config = dict(
    num_key_value_heads=2,
    vocab_size=1024,
    tie_word_embeddings=True,
    learning_rate=0.00461,
    max_grad_norm=1.0,
    batch_tokens=32768,
    dataset='wikipedia_en',
)
Each number is 200 + 20 x the weight over its row's rms, rounded and kept within 0 to 999. Layers, rows and columns count from 0. The size before them is the row's rms in percent of the matrix's.

# layer 6 attention key, 128x96, rms 0.141, rows 85-121, columns 0-95
095,203,192,199,233,190,208,214,173,218,216,180,167,197,219,183,239,207,206,188,205,193,226,217,214,224,199,204,219,216,195,213,215,204,212,225,241,226,216,191,191,247,216,199,197,174,178,195,240,209,219,189,184,241,210,203,218,196,167,205,180,161,187,174,213,267,196,194,183,208,196,189,203,194,209,229,197,187,203,210,188,195,241,215,211,203,198,188,190,200,220,168,214,196,190,243,227
104,199,232,181,203,205,204,211,225,138,199,211,185,194,202,204,210,203,206,193,173,202,218,180,202,223,194,169,210,201,174,191,208,205,167,199,188,222,174,204,193,166,215,181,181,223,189,179,169,179,192,217,229,178,213,219,194,235,224,185,195,231,191,174,207,182,185,221,215,224,205,179,208,181,214,200,194,213,191,234,211,155,172,241,188,179,195,226,215,177,193,207,186,185,183,194,147
086,223,201,233,184,218,156,188,204,192,198,217,216,190,190,205,180,172,205,216,188,189,177,200,200,223,199,199,201,209,196,180,159,171,223,166,188,178,201,210,195,187,178,194,201,157,236,192,190,231,188,201,186,176,215,199,194,198,214,203,190,203,169,222,189,245,213,197,173,193,217,214,237,211,185,201,162,204,180,210,208,206,202,169,230,224,222,180,234,187,201,211,174,159,236,188,164
074,194,205,203,229,180,210,221,195,214,222,218,160,185,148,187,204,232,182,213,223,189,217,188,223,201,196,209,193,209,230,203,236,207,209,208,205,215,234,216,171,191,208,199,171,225,178,195,200,202,186,202,187,240,183,243,213,198,194,174,202,187,212,201,212,195,210,199,197,239,197,162,189,181,213,159,227,171,188,180,222,155,210,235,196,196,199,185,204,176,214,176,206,243,206,204,193
114,261,202,201,185,209,227,193,219,186,203,212,242,208,205,201,159,220,213,231,211,205,209,222,183,178,228,202,191,186,187,215,183,205,180,199,161,191,204,212,174,194,161,207,178,214,215,188,205,190,160,226,218,167,164,165,176,207,226,189,189,221,210,210,201,183,179,196,165,199,188,208,183,205,175,166,194,203,216,213,190,194,188,186,187,175,203,224,238,212,175,217,191,180,228,178,207
067,216,196,179,170,168,208,198,212,195,192,221,234,214,240,188,169,168,220,197,197,210,218,199,213,180,209,218,214,211,175,211,151,198,184,211,184,180,179,174,202,222,205,221,201,180,210,202,214,182,202,227,189,208,189,168,181,221,153,203,210,200,205,190,174,226,217,221,187,176,197,213,205,214,176,190,207,206,221,211,166,217,184,180,183,194,187,224,211,227,231,206,178,133,227,207,196
110,169,219,200,236,231,158,194,188,211,248,219,180,196,223,196,213,212,213,202,196,220,193,177,206,231,227,211,222,185,212,181,200,212,217,222,216,198,182,191,216,182,203,167,195,181,198,184,246,201,197,170,215,237,229,207,196,204,161,200,171,176,200,225,206,215,206,206,226,215,183,217,184,200,213,204,217,167,213,188,209,208,203,226,192,214,188,184,196,218,178,169,217,203,147,220,230
077,169,217,212,223,193,182,207,172,204,210,197,213,196,174,200,215,206,167,198,243,237,219,183,226,197,190,217,196,177,222,183,223,172,224,211,197,195,263,209,188,239,219,218,181,200,213,215,198,193,193,209,205,204,184,186,207,187,170,193,192,159,189,198,216,194,194,225,219,244,190,194,221,179,226,186,225,195,198,163,209,212,224,196,218,205,186,196,164,184,224,160,220,234,193,208,200
123,194,183,187,189,186,226,185,236,191,201,181,229,245,227,201,198,221,178,195,179,210,205,208,192,180,210,178,162,175,203,240,200,203,172,189,191,214,163,218,203,195,180,219,184,219,174,178,155,213,217,198,227,166,189,223,198,211,224,203,203,228,214,186,212,160,166,206,187,200,220,157,191,213,176,198,187,187,211,207,203,182,176,170,167,194,198,228,203,183,208,204,191,209,236,178,198
119,177,216,232,225,219,182,210,202,211,224,217,155,200,222,201,242,222,161,201,204,201,183,220,200,210,198,210,210,198,211,192,216,199,207,210,219,230,202,216,196,224,218,176,225,184,201,166,201,236,186,177,228,191,171,204,240,165,214,188,203,190,229,212,206,208,195,201,201,202,196,189,192,182,208,233,229,202,216,169,245,215,192,240,236,197,211,174,180,186,188,205,202,228,157,205,194
093,177,222,240,214,216,220,195,176,217,223,205,181,197,183,224,213,243,226,205,226,198,186,211,209,187,202,212,199,192,196,193,221,177,228,200,199,212,210,241,187,186,207,173,230,201,197,215,184,197,215,188,197,211,185,216,200,196,209,198,190,181,212,276,217,210,211,204,199,205,180,233,199,204,183,181,212,198,189,149,232,188,227,218,227,204,186,195,198,207,195,198,239,209,175,169,245
092,205,196,231,186,209,243,222,206,176,174,197,199,176,170,163,210,244,201,195,227,142,190,197,221,193,214,194,192,182,237,224,224,154,164,216,227,217,227,205,173,191,227,159,182,197,203,208,192,191,177,215,185,209,191,210,187,232,220,184,209,192,223,204,207,190,199,216,231,195,198,216,195,215,205,175,194,177,211,187,204,216,209,223,194,180,214,198,188,220,180,210,224,219,221,193,186
085,206,212,191,215,162,202,182,208,229,221,167,196,211,251,212,188,180,179,211,167,222,238,233,208,224,199,181,249,222,157,219,191,195,193,205,215,189,191,211,234,204,195,231,210,185,189,202,226,197,193,210,221,167,191,202,188,200,199,188,193,224,207,193,194,246,191,226,194,188,208,213,205,217,200,220,211,208,201,217,244,227,210,218,186,181,197,213,209,190,158,202,161,176,206,186,186
119,202,190,216,255,236,193,164,212,204,199,200,196,186,153,222,160,238,215,229,203,216,168,191,205,196,226,194,186,171,185,220,205,205,226,184,202,201,223,219,200,193,162,218,197,172,223,209,208,196,197,221,214,181,180,176,213,216,224,214,193,203,190,203,184,208,176,194,190,193,179,206,184,192,207,171,190,216,203,185,208,156,199,229,244,203,191,207,179,177,175,212,213,201,185,178,246
100,224,200,188,215,211,191,181,201,209,192,185,202,213,193,211,200,149,166,224,155,235,180,204,168,217,198,188,192,194,189,177,203,235,197,195,213,210,200,175,233,180,200,217,212,210,191,192,200,182,230,221,191,202,262,197,222,178,194,243,185,199,182,173,189,175,213,176,192,211,242,188,203,205,204,208,179,213,192,231,183,171,177,183,224,217,203,228,233,224,200,219,206,181,185,183,207
083,214,198,161,188,230,187,170,239,203,216,212,195,208,232,198,166,145,166,185,182,211,172,218,188,167,193,200,209,215,208,196,185,220,204,202,186,214,166,172,204,201,177,239,224,222,189,199,196,180,238,223,195,220,231,189,228,177,184,226,212,224,187,171,185,199,187,171,206,198,227,189,194,179,186,167,196,226,205,221,204,207,196,228,191,176,196,228,208,208,198,192,180,185,203,215,198
127,176,206,209,227,196,193,216,195,196,208,182,178,180,207,194,203,215,178,198,205,184,230,187,215,233,178,194,249,161,214,194,230,164,216,194,194,201,208,193,199,232,223,213,211,202,181,219,216,203,183,166,187,184,198,193,205,170,198,212,218,175,216,239,197,217,217,194,208,219,207,182,183,185,207,200,227,216,186,160,215,202,232,230,234,227,208,202,143,196,210,178,181,232,164,222,195
118,161,210,189,209,202,200,234,187,161,193,212,180,192,209,181,251,227,191,218,207,171,219,213,229,209,208,203,218,193,209,221,208,209,187,247,224,242,214,217,194,185,200,188,160,222,199,196,199,186,192,214,203,211,194,207,189,203,162,183,198,161,206,208,222,207,211,201,209,230,213,185,239,172,227,236,204,177,190,220,189,174,175,218,197,195,201,193,200,210,203,169,239,214,173,206,173
085,179,213,208,186,204,215,223,156,181,205,206,208,170,189,198,208,228,234,206,203,205,224,224,236,186,196,198,197,199,192,236,203,175,197,220,207,241,199,256,176,188,213,190,193,171,241,178,185,200,177,201,230,219,219,171,235,190,202,163,176,156,182,176,199,198,190,200,210,208,195,193,182,214,206,225,187,176,213,177,227,212,171,234,199,206,211,201,210,167,210,203,197,214,199,184,188
081,219,205,178,179,206,185,176,215,228,194,214,182,204,218,177,172,190,204,211,202,187,190,188,187,207,189,210,220,175,163,190,190,247,220,200,183,175,142,160,218,198,175,225,215,188,196,234,226,191,214,209,176,182,214,187,163,200,203,218,174,234,211,197,159,197,194,196,219,175,221,227,181,206,196,203,210,224,208,236,209,187,197,189,198,184,197,217,212,224,193,218,161,162,194,185,216
124,176,199,216,234,232,183,186,196,187,183,221,201,176,160,198,199,216,206,191,246,207,204,175,213,229,228,222,206,195,230,183,211,190,231,197,195,209,220,164,182,234,216,171,181,197,174,204,199,212,213,208,177,205,200,236,169,207,177,232,188,187,237,209,193,189,195,200,201,220,193,194,209,157,205,190,195,241,170,190,189,168,216,187,217,209,188,206,205,199,191,148,203,214,174,224,188
104,229,172,185,214,173,187,209,192,183,225,234,151,193,159,188,186,183,210,223,214,221,189,221,201,201,189,200,197,250,165,190,215,229,211,190,199,204,183,222,214,189,166,223,178,180,197,248,196,203,156,200,191,222,247,204,205,183,212,192,186,195,177,198,210,206,176,181,170,170,207,197,170,222,213,206,212,180,190,209,200,185,215,208,209,173,205,206,238,185,223,212,199,195,204,210,218
112,248,185,199,173,189,190,251,200,172,170,229,203,146,196,239,195,183,229,206,195,224,197,210,191,223,240,200,200,210,208,185,211,165,184,230,210,195,230,208,184,213,208,173,218,193,177,190,208,224,167,235,187,188,168,185,181,191,186,223,228,205,194,212,172,204,214,203,183,199,167,160,186,201,216,195,194,216,228,183,200,190,198,219,215,198,197,168,197,191,190,202,206,195,191,221,193
141,184,202,187,215,225,200,163,220,222,179,219,205,244,235,200,196,199,222,196,163,200,189,189,179,166,189,213,186,165,227,213,163,219,179,197,209,190,158,203,219,184,193,236,192,216,222,184,191,169,235,199,217,180,235,192,208,217,193,190,207,209,201,178,214,182,206,163,188,190,221,207,192,216,205,191,198,197,196,209,167,189,168,179,150,192,198,214,201,216,216,227,191,203,235,178,216
083,204,194,176,191,215,213,208,186,173,175,224,171,216,217,167,198,219,204,208,200,219,204,228,189,178,206,240,189,215,221,197,172,207,176,205,215,223,208,217,214,188,211,204,181,233,198,192,186,189,236,242,214,229,225,196,197,203,175,203,193,206,211,170,230,193,190,200,198,184,206,209,202,230,171,214,199,199,203,221,174,206,150,205,168,198,204,186,260,181,211,170,229,188,211,169,163
116,217,190,193,208,181,173,192,204,212,184,201,235,215,182,200,147,182,231,220,210,209,222,213,206,218,207,211,218,221,211,196,211,232,196,174,209,172,166,193,208,219,185,254,176,200,165,235,189,216,202,221,165,207,214,213,176,166,204,208,184,221,201,201,175,181,210,175,189,187,205,181,186,217,192,207,219,205,168,226,186,185,205,175,169,187,187,225,213,217,213,221,174,200,224,183,237
115,215,207,199,189,236,166,192,160,223,174,213,183,201,191,177,193,233,210,186,209,192,197,210,223,209,205,205,200,215,204,215,206,194,221,234,193,191,205,220,194,163,198,132,239,166,208,206,203,200,166,182,215,214,212,196,184,206,210,197,181,230,214,231,192,227,184,215,196,196,183,224,208,211,199,193,223,181,182,205,220,220,195,209,173,190,183,192,247,203,174,199,246,210,168,173,220
111,197,218,198,190,207,210,209,208,201,250,188,195,213,217,221,204,193,146,205,204,207,228,195,175,203,194,206,240,199,159,206,224,222,228,191,205,209,179,168,223,246,213,186,192,201,193,172,210,184,209,186,198,208,187,224,212,176,207,220,205,178,211,228,192,213,192,195,222,200,195,181,205,204,217,203,200,219,232,204,226,226,207,218,230,211,234,189,143,184,221,184,172,200,175,248,207
100,245,195,208,231,200,207,204,211,230,185,183,222,176,190,186,181,196,196,210,181,178,168,162,184,221,175,189,168,190,218,213,207,193,158,184,235,212,188,218,210,179,192,187,216,210,195,168,177,235,224,193,211,187,228,188,236,194,221,204,226,184,194,209,200,213,218,183,218,202,176,196,160,207,193,190,191,180,179,183,179,227,195,200,205,212,195,176,194,246,189,188,233,230,213,184,236
089,201,218,185,158,207,218,182,172,193,216,175,209,185,245,210,220,198,219,181,177,210,199,201,211,178,192,199,183,211,186,184,177,209,226,201,222,205,231,221,209,196,199,168,223,184,246,162,207,176,199,162,237,218,221,185,221,199,191,183,211,191,194,182,230,219,182,235,207,190,205,195,201,220,220,207,192,183,183,196,219,248,195,215,190,191,212,194,229,168,190,185,166,186,194,222,161
110,225,208,213,207,236,188,211,167,225,206,201,203,221,197,225,227,192,169,205,188,223,173,220,219,196,206,212,163,204,224,183,197,172,237,215,207,178,205,215,194,196,214,159,220,180,266,192,196,209,197,181,213,197,209,194,231,180,207,196,175,184,216,205,191,220,179,200,213,195,192,216,220,224,197,188,208,197,193,178,209,246,206,176,249,209,186,192,186,216,192,229,239,203,195,179,231
101,180,182,166,189,214,213,200,197,210,173,213,190,194,222,161,203,216,231,181,199,200,221,195,221,194,211,188,222,176,190,226,166,195,158,212,216,199,178,227,203,173,198,183,219,210,161,220,191,169,174,177,241,208,242,194,186,201,213,156,195,201,209,195,202,236,199,199,186,199,218,184,176,195,197,221,227,161,201,225,208,205,172,203,159,203,203,201,251,221,204,197,194,202,192,186,209
108,195,208,197,190,206,222,176,191,239,198,212,198,201,209,229,236,181,226,198,214,176,171,167,200,201,175,208,164,174,234,185,176,210,168,220,182,210,228,219,202,201,196,179,173,202,230,169,220,182,193,192,185,215,226,166,193,183,194,182,217,187,215,231,213,164,211,191,200,212,199,244,212,200,172,172,200,197,181,212,172,240,192,166,175,210,181,188,225,218,204,175,205,186,193,219,214
115,187,193,188,189,194,179,188,209,223,213,215,222,159,197,178,197,198,220,217,187,220,223,211,202,169,220,224,200,202,215,160,149,197,214,194,214,190,214,237,214,214,196,227,145,216,228,190,210,204,192,189,177,199,210,223,205,170,174,170,199,201,211,165,218,168,203,212,174,168,203,204,155,228,210,196,217,184,217,198,222,208,216,207,180,174,186,195,209,206,184,203,181,199,231,223,166
112,192,208,188,177,206,216,194,178,181,205,214,182,225,223,171,236,206,213,203,189,211,210,189,202,201,192,203,212,207,188,204,173,197,174,217,165,210,145,214,199,186,165,224,182,224,182,190,224,197,180,182,213,209,275,202,202,186,168,170,208,200,201,205,201,167,173,221,186,196,206,216,210,185,224,198,197,184,192,233,206,219,178,202,205,202,186,186,239,218,204,142,206,205,186,205,218
118,168,196,208,233,212,184,214,202,187,171,231,175,191,199,196,199,226,216,203,182,178,204,194,199,191,183,206,214,181,183,220,183,217,169,207,229,211,175,187,217,180,165,214,182,238,143,210,194,179,198,206,195,186,236,191,170,220,205,217,197,171,228,197,173,209,197,174,198,181,212,179,192,192,232,195,189,190,202,203,191,160,166,210,167,231,207,186,231,190,197,177,208,224,195,179,240
101,184,198,192,180,151,209,219,201,218,207,170,234,190,206,230,196,183,194,222,193,204,222,200,214,219,183,172,216,164,204,215,223,200,172,178,243,181,197,216,213,237,215,242,192,210,190,189,183,215,222,220,176,174,171,190,176,200,211,193,212,163,213,198,192,216,218,190,204,190,203,193,214,224,199,224,191,173,199,185,214,198,202,199,160,206,187,193,153,215,194,234,149,223,216,190,196
# layer 6 attention query, 128x96, rms 0.142, rows 86-121, columns 0-95
105,248,190,195,191,196,166,208,185,203,181,219,169,220,191,217,199,208,185,223,196,233,195,208,193,227,206,181,181,215,196,157,201,210,237,232,177,198,212,232,220,190,205,160,222,165,226,225,229,173,173,211,197,214,202,197,217,225,168,197,204,219,181,189,196,232,210,225,200,180,200,222,175,201,138,205,218,181,205,191,191,201,202,226,206,182,227,165,213,187,204,207,207,186,208,207,192
085,211,196,200,215,172,205,221,188,221,226,211,202,223,191,233,206,164,167,217,225,185,172,210,192,170,176,225,206,213,195,201,206,205,241,192,197,178,200,204,228,225,163,190,201,175,209,164,170,217,215,205,175,189,238,169,178,190,199,219,208,169,200,212,211,204,164,207,218,204,233,214,227,207,191,180,198,204,212,157,204,198,194,209,199,217,193,165,189,200,197,192,225,170,207,162,240
095,192,223,220,183,206,194,198,171,144,180,197,211,195,199,181,211,218,197,179,194,207,208,187,191,216,224,223,185,167,192,205,182,175,218,211,168,211,193,198,184,190,197,158,213,206,213,192,149,183,194,188,198,192,226,248,179,202,169,184,161,185,233,202,230,200,181,183,190,207,212,175,205,166,214,195,190,189,201,192,227,174,200,177,201,218,206,191,239,191,178,179,177,219,187,246,190
084,245,170,221,208,175,229,222,215,179,215,200,211,200,184,176,177,205,178,179,196,188,208,217,184,174,198,220,175,185,207,142,222,206,202,191,172,206,197,197,217,194,197,190,233,206,197,218,254,172,197,169,190,195,213,204,180,239,218,211,191,222,181,176,180,190,193,176,211,202,186,224,208,186,196,221,218,194,225,209,227,236,219,201,185,179,175,234,190,172,196,210,174,176,196,209,184
084,192,184,178,191,209,169,156,234,215,205,187,199,183,186,197,213,174,229,211,171,182,170,224,208,188,216,182,209,253,183,233,229,209,183,207,251,174,215,189,184,178,180,233,190,207,205,218,210,217,188,198,219,195,214,186,215,187,197,171,216,221,173,193,210,217,232,214,217,187,194,206,207,228,181,209,211,203,196,203,187,227,168,229,176,162,206,211,209,221,211,183,209,167,217,190,221
082,163,195,192,193,213,202,201,156,195,201,186,189,173,191,207,184,218,184,206,186,219,190,202,230,229,210,186,222,200,265,208,233,179,216,188,182,212,207,212,172,211,239,179,197,215,163,213,212,245,172,164,199,165,181,206,220,184,197,199,220,207,203,203,210,206,182,217,172,240,208,217,192,211,209,185,194,212,218,193,193,176,198,204,218,226,207,222,184,206,196,168,225,236,215,171,202
111,175,198,230,203,193,221,179,198,188,176,188,217,229,204,172,227,212,185,207,198,172,224,198,208,209,242,222,197,155,207,238,173,201,202,195,179,217,187,202,200,220,195,207,167,207,162,216,178,192,231,204,205,190,202,269,191,186,226,181,171,200,236,197,206,191,172,174,197,218,201,193,198,151,213,199,192,213,191,208,198,204,189,154,190,222,185,197,207,188,209,188,172,223,199,203,198
088,210,208,234,223,232,176,200,220,223,187,211,205,217,227,196,208,174,165,213,194,193,161,235,171,181,214,228,177,216,189,215,206,217,158,204,204,204,208,219,223,197,198,217,198,199,225,201,227,199,178,232,189,222,191,181,206,143,180,222,206,219,200,185,215,197,210,187,182,211,155,230,197,192,168,209,202,208,198,210,171,231,216,187,223,175,196,219,181,224,234,179,184,222,203,193,205
092,171,247,206,236,202,220,195,195,216,213,198,152,199,189,212,217,236,145,221,243,191,191,186,198,198,205,225,205,184,223,176,223,181,184,195,222,232,250,211,197,210,221,180,210,245,213,198,199,185,173,210,195,182,197,215,192,182,193,208,224,215,242,210,206,204,184,205,193,219,220,209,202,199,204,210,204,202,194,181,212,197,220,191,230,211,225,213,204,207,183,193,220,234,214,211,237
114,184,192,210,187,188,197,225,167,184,187,224,200,202,201,160,191,223,217,206,202,213,229,241,206,207,215,196,193,193,204,227,170,223,209,225,191,209,188,189,173,164,199,159,188,235,190,241,184,183,179,197,199,191,222,215,162,240,164,188,179,167,192,215,206,183,200,175,168,189,221,211,213,174,213,191,205,175,194,232,204,169,194,187,175,221,206,175,215,198,183,172,207,232,184,201,205
094,174,232,188,180,183,204,188,193,160,174,234,187,196,216,187,200,215,205,222,182,214,194,208,183,202,208,236,201,194,173,197,198,211,185,233,222,221,212,183,183,241,196,172,215,211,166,210,218,176,189,183,200,215,180,204,193,246,219,206,194,187,179,205,182,221,215,211,210,177,194,159,198,159,211,226,211,201,194,189,248,166,212,211,204,195,201,193,197,194,197,216,171,191,192,256,169
084,224,164,198,203,163,200,211,183,209,210,210,165,160,217,186,210,199,190,193,203,219,215,203,222,236,192,205,218,242,180,172,210,166,197,216,193,181,227,204,223,208,204,190,223,209,174,220,218,233,154,170,204,200,197,197,213,183,163,215,195,208,172,187,199,219,184,231,188,193,205,216,163,212,178,220,235,223,201,202,201,200,212,220,222,177,175,217,219,197,187,212,180,182,187,164,169
108,238,162,216,210,220,184,199,170,170,191,204,183,221,203,201,200,191,200,214,237,216,187,204,206,195,218,217,163,196,198,161,207,183,205,135,195,204,231,177,184,171,212,217,225,216,200,216,188,214,187,189,219,196,184,213,197,206,211,221,179,202,196,182,198,194,181,199,165,201,217,203,175,207,188,189,225,192,202,197,139,194,219,186,195,236,192,201,225,201,207,210,262,213,192,190,218
118,199,178,174,176,194,175,232,191,250,189,182,211,206,189,204,182,164,222,176,196,218,209,231,232,201,186,194,222,222,232,210,214,202,205,235,195,201,194,207,226,226,219,225,182,184,209,202,230,222,189,163,231,240,224,194,222,162,198,202,197,209,202,219,191,178,184,190,217,200,186,215,214,197,210,202,168,234,173,211,178,203,227,197,196,222,182,188,173,184,237,209,187,167,212,185,212
103,186,197,241,191,176,190,187,188,215,200,179,184,202,203,214,209,173,189,183,193,206,175,191,252,216,154,204,238,224,196,173,250,183,199,197,214,187,200,176,195,224,215,243,195,141,199,176,206,202,218,197,208,221,189,179,213,192,181,226,190,212,194,191,190,197,232,213,216,206,194,191,160,217,209,192,192,205,205,161,200,220,203,234,226,173,212,207,172,205,205,226,206,186,178,195,188
099,212,213,202,221,175,195,226,194,212,200,208,181,194,180,193,196,184,191,206,218,195,218,161,173,229,206,152,232,186,235,238,195,210,213,159,243,180,202,211,191,224,206,200,213,214,178,215,184,200,195,227,186,199,145,221,195,213,222,207,228,148,236,185,202,183,227,203,205,218,203,203,225,183,231,195,177,223,205,216,214,214,181,194,206,214,181,195,207,191,220,198,181,222,189,218,221
114,167,230,198,179,219,261,171,195,187,186,227,179,181,174,201,219,247,191,222,177,200,216,235,228,181,188,197,224,205,214,216,200,198,205,201,203,227,202,249,198,176,193,206,157,231,171,206,202,222,180,201,205,202,217,194,213,198,219,174,194,199,221,216,212,185,214,174,236,190,205,175,190,213,178,199,212,209,179,216,210,184,193,210,193,200,216,217,226,197,198,203,221,202,179,170,159
082,201,172,233,173,173,191,220,123,163,190,175,193,212,183,215,190,239,210,217,201,220,209,181,222,228,185,199,228,183,212,176,197,180,205,210,176,218,238,237,175,200,210,185,212,180,193,211,201,218,162,186,196,185,215,207,194,203,176,204,184,183,152,198,229,217,180,228,224,225,218,206,173,199,172,218,204,178,208,196,209,197,202,194,205,219,195,196,187,186,202,199,206,207,202,222,191
116,229,183,202,184,176,198,191,206,195,219,243,197,212,229,199,182,173,213,190,199,187,168,210,193,195,168,179,191,205,197,230,193,231,197,180,214,158,189,164,181,208,194,224,205,201,221,187,208,226,198,193,200,179,170,194,201,205,205,178,214,209,173,208,186,197,239,198,215,164,225,191,198,240,233,174,216,212,241,222,193,222,175,204,175,191,232,212,202,237,198,239,200,174,220,178,209
081,210,190,205,206,210,214,214,198,173,180,201,211,188,187,200,210,208,225,202,182,205,212,204,223,183,235,191,155,197,195,184,193,191,203,213,210,215,215,179,176,192,207,182,155,178,203,197,202,161,236,184,219,205,182,233,196,191,232,179,154,218,201,211,197,206,152,182,212,221,200,210,209,171,224,212,171,198,188,194,173,187,200,180,189,186,224,178,234,162,204,158,213,209,213,242,237
102,199,214,183,212,207,189,237,210,213,225,185,201,202,188,206,199,151,197,245,202,192,190,185,174,229,187,197,191,220,165,188,202,235,233,159,172,199,186,219,235,215,188,244,187,174,239,214,174,213,220,245,173,194,224,202,201,199,180,213,190,176,193,190,193,195,216,180,162,182,184,198,198,237,193,190,195,183,190,209,201,198,203,210,204,198,183,186,196,212,159,198,183,193,199,209,237
115,220,194,204,197,210,172,156,196,173,217,219,230,183,179,229,233,216,226,187,201,208,211,188,158,199,250,194,199,158,180,187,205,149,193,187,194,181,218,205,184,195,187,173,216,193,215,174,178,173,185,202,214,209,194,204,212,223,209,224,195,201,185,197,191,203,227,193,213,231,177,181,206,202,222,234,177,229,200,191,173,209,218,223,184,202,203,170,220,180,208,202,173,166,193,232,203
124,163,213,215,217,207,197,175,191,226,179,183,199,213,229,174,192,198,205,173,200,189,212,203,208,137,203,231,197,211,205,242,203,225,173,182,209,207,198,222,213,173,204,232,178,219,175,212,187,221,191,206,226,227,243,214,204,171,198,168,186,198,206,199,219,199,180,202,186,206,182,184,191,211,185,225,194,192,198,202,159,219,158,161,184,203,184,209,221,225,226,192,234,208,207,184,181
091,174,235,201,219,198,215,167,194,211,204,164,221,199,212,232,195,189,200,212,166,203,185,254,205,189,180,172,216,230,184,207,217,226,160,194,227,181,197,230,220,198,195,180,198,173,197,204,235,228,230,191,196,215,198,185,221,200,197,179,166,227,198,198,200,190,183,203,214,211,217,193,196,228,154,203,173,205,184,201,214,225,167,216,219,180,224,208,207,246,196,186,207,184,209,179,187
120,189,197,161,202,187,177,212,192,207,207,207,237,226,183,178,193,168,218,217,191,205,225,200,164,193,215,210,191,205,179,231,181,270,193,196,209,186,176,189,226,233,174,224,183,200,208,212,189,192,195,232,180,199,205,201,194,178,194,199,196,184,206,169,172,218,184,166,185,184,185,206,188,222,231,222,201,203,168,219,185,190,176,178,167,188,177,210,203,217,210,206,186,209,205,215,253
121,216,224,171,188,209,196,182,194,197,221,194,176,213,205,199,183,226,183,204,182,202,158,234,212,237,200,191,180,212,212,216,217,173,194,203,223,180,199,210,193,190,184,161,258,207,193,213,217,199,155,179,191,201,227,181,190,224,184,188,225,222,192,208,218,218,187,209,191,192,192,224,176,191,215,219,259,174,158,222,226,220,184,203,206,197,195,204,242,209,176,197,227,196,207,191,210
111,206,197,208,177,147,192,220,231,182,222,156,199,169,180,208,194,192,176,206,189,207,192,191,232,211,196,190,225,180,248,200,208,191,194,201,202,219,223,176,197,205,223,189,227,207,181,188,201,220,234,195,196,180,182,205,218,214,216,234,184,194,191,210,198,167,206,226,203,206,222,179,211,195,196,200,188,230,242,183,189,198,241,214,234,208,211,194,153,192,233,207,151,206,194,206,195
105,193,241,183,204,223,175,205,217,218,203,203,195,200,222,193,211,197,176,188,209,211,182,195,175,196,196,202,165,194,235,199,233,216,199,173,235,204,200,224,212,220,171,206,197,201,165,196,206,180,187,202,195,230,232,177,225,221,217,220,185,193,227,177,189,191,196,203,206,215,172,218,216,175,207,159,168,209,189,204,186,206,204,179,177,225,165,198,220,259,214,195,240,214,220,170,231
096,211,195,204,176,195,231,212,205,189,198,169,186,186,234,207,167,232,186,212,198,212,204,196,229,207,173,191,225,229,200,201,212,160,210,220,175,210,225,229,220,204,188,157,239,180,163,200,210,212,162,162,213,195,230,181,214,180,190,218,175,214,163,214,240,216,168,244,188,218,220,204,181,194,175,195,217,189,186,206,210,216,194,211,213,192,202,201,200,177,183,214,196,197,205,194,175
113,238,215,163,184,216,190,206,206,223,239,184,187,225,193,224,219,196,156,195,202,194,137,220,205,222,221,202,192,205,220,190,196,188,222,211,235,211,229,201,188,204,206,194,248,202,203,190,203,207,184,195,202,178,235,233,219,226,196,199,249,204,195,184,216,174,156,215,194,218,207,232,203,216,224,207,210,204,207,161,197,207,199,182,199,215,212,195,217,195,210,195,217,198,233,196,218
098,156,201,209,192,175,193,179,214,224,193,182,187,193,239,178,197,207,207,200,185,222,226,195,193,194,198,194,210,185,215,261,187,195,200,216,210,171,188,241,230,201,161,205,198,228,179,235,229,192,173,199,180,235,234,178,197,178,186,176,224,199,204,201,214,212,233,216,201,192,207,223,218,177,179,214,223,209,160,227,224,227,171,183,196,183,180,198,191,224,202,213,215,212,195,198,200
111,213,171,204,212,218,238,232,191,244,204,222,184,173,207,197,188,221,195,160,219,192,181,227,231,169,167,173,180,198,216,201,216,181,190,237,192,207,208,202,183,151,195,185,219,237,187,193,177,182,196,176,244,210,242,203,196,196,195,193,176,210,208,195,200,192,165,208,192,184,222,196,187,183,203,183,184,195,214,207,197,211,192,197,175,184,206,211,236,211,228,200,194,199,180,228,233
117,158,210,186,184,201,195,215,202,202,161,178,199,176,221,188,181,213,202,236,200,205,178,188,178,182,219,205,226,205,166,212,198,210,202,213,190,208,195,223,239,209,197,176,194,210,208,222,179,230,220,214,197,202,215,243,214,162,183,177,162,180,171,189,205,239,212,203,175,195,218,191,166,231,186,184,172,179,213,184,237,217,173,204,198,185,173,209,233,229,177,221,198,203,217,213,210
113,197,180,236,194,213,219,234,194,209,178,179,188,187,227,136,195,217,186,200,204,170,201,211,216,202,161,189,248,205,223,229,203,188,169,217,151,191,170,196,187,216,176,212,194,222,182,198,203,197,177,207,210,211,255,211,214,178,177,200,184,218,205,204,195,195,187,200,194,180,231,189,209,210,197,174,196,177,222,199,232,213,196,198,185,182,205,186,184,215,176,182,194,190,163,192,183
118,150,206,225,227,177,186,187,213,206,192,189,226,193,220,206,220,200,210,186,185,174,191,207,205,197,211,194,222,163,220,226,167,214,168,146,211,200,183,216,207,206,183,232,185,224,172,225,207,195,195,236,208,190,191,198,198,233,211,204,200,183,215,203,199,180,249,165,219,201,200,197,232,224,191,179,209,215,202,209,157,197,188,186,197,234,201,174,221,238,200,202,209,189,211,177,225
106,162,206,197,187,176,192,192,209,215,191,229,231,207,173,212,209,171,196,195,208,205,203,169,165,183,212,190,228,176,172,207,198,201,189,196,221,210,221,219,225,233,201,197,186,205,170,209,199,204,184,195,193,176,171,195,203,199,222,213,228,161,216,164,212,190,215,173,208,193,169,192,204,198,221,221,166,249,227,215,186,190,209,176,199,211,167,236,216,240,244,198,167,208,200,193,206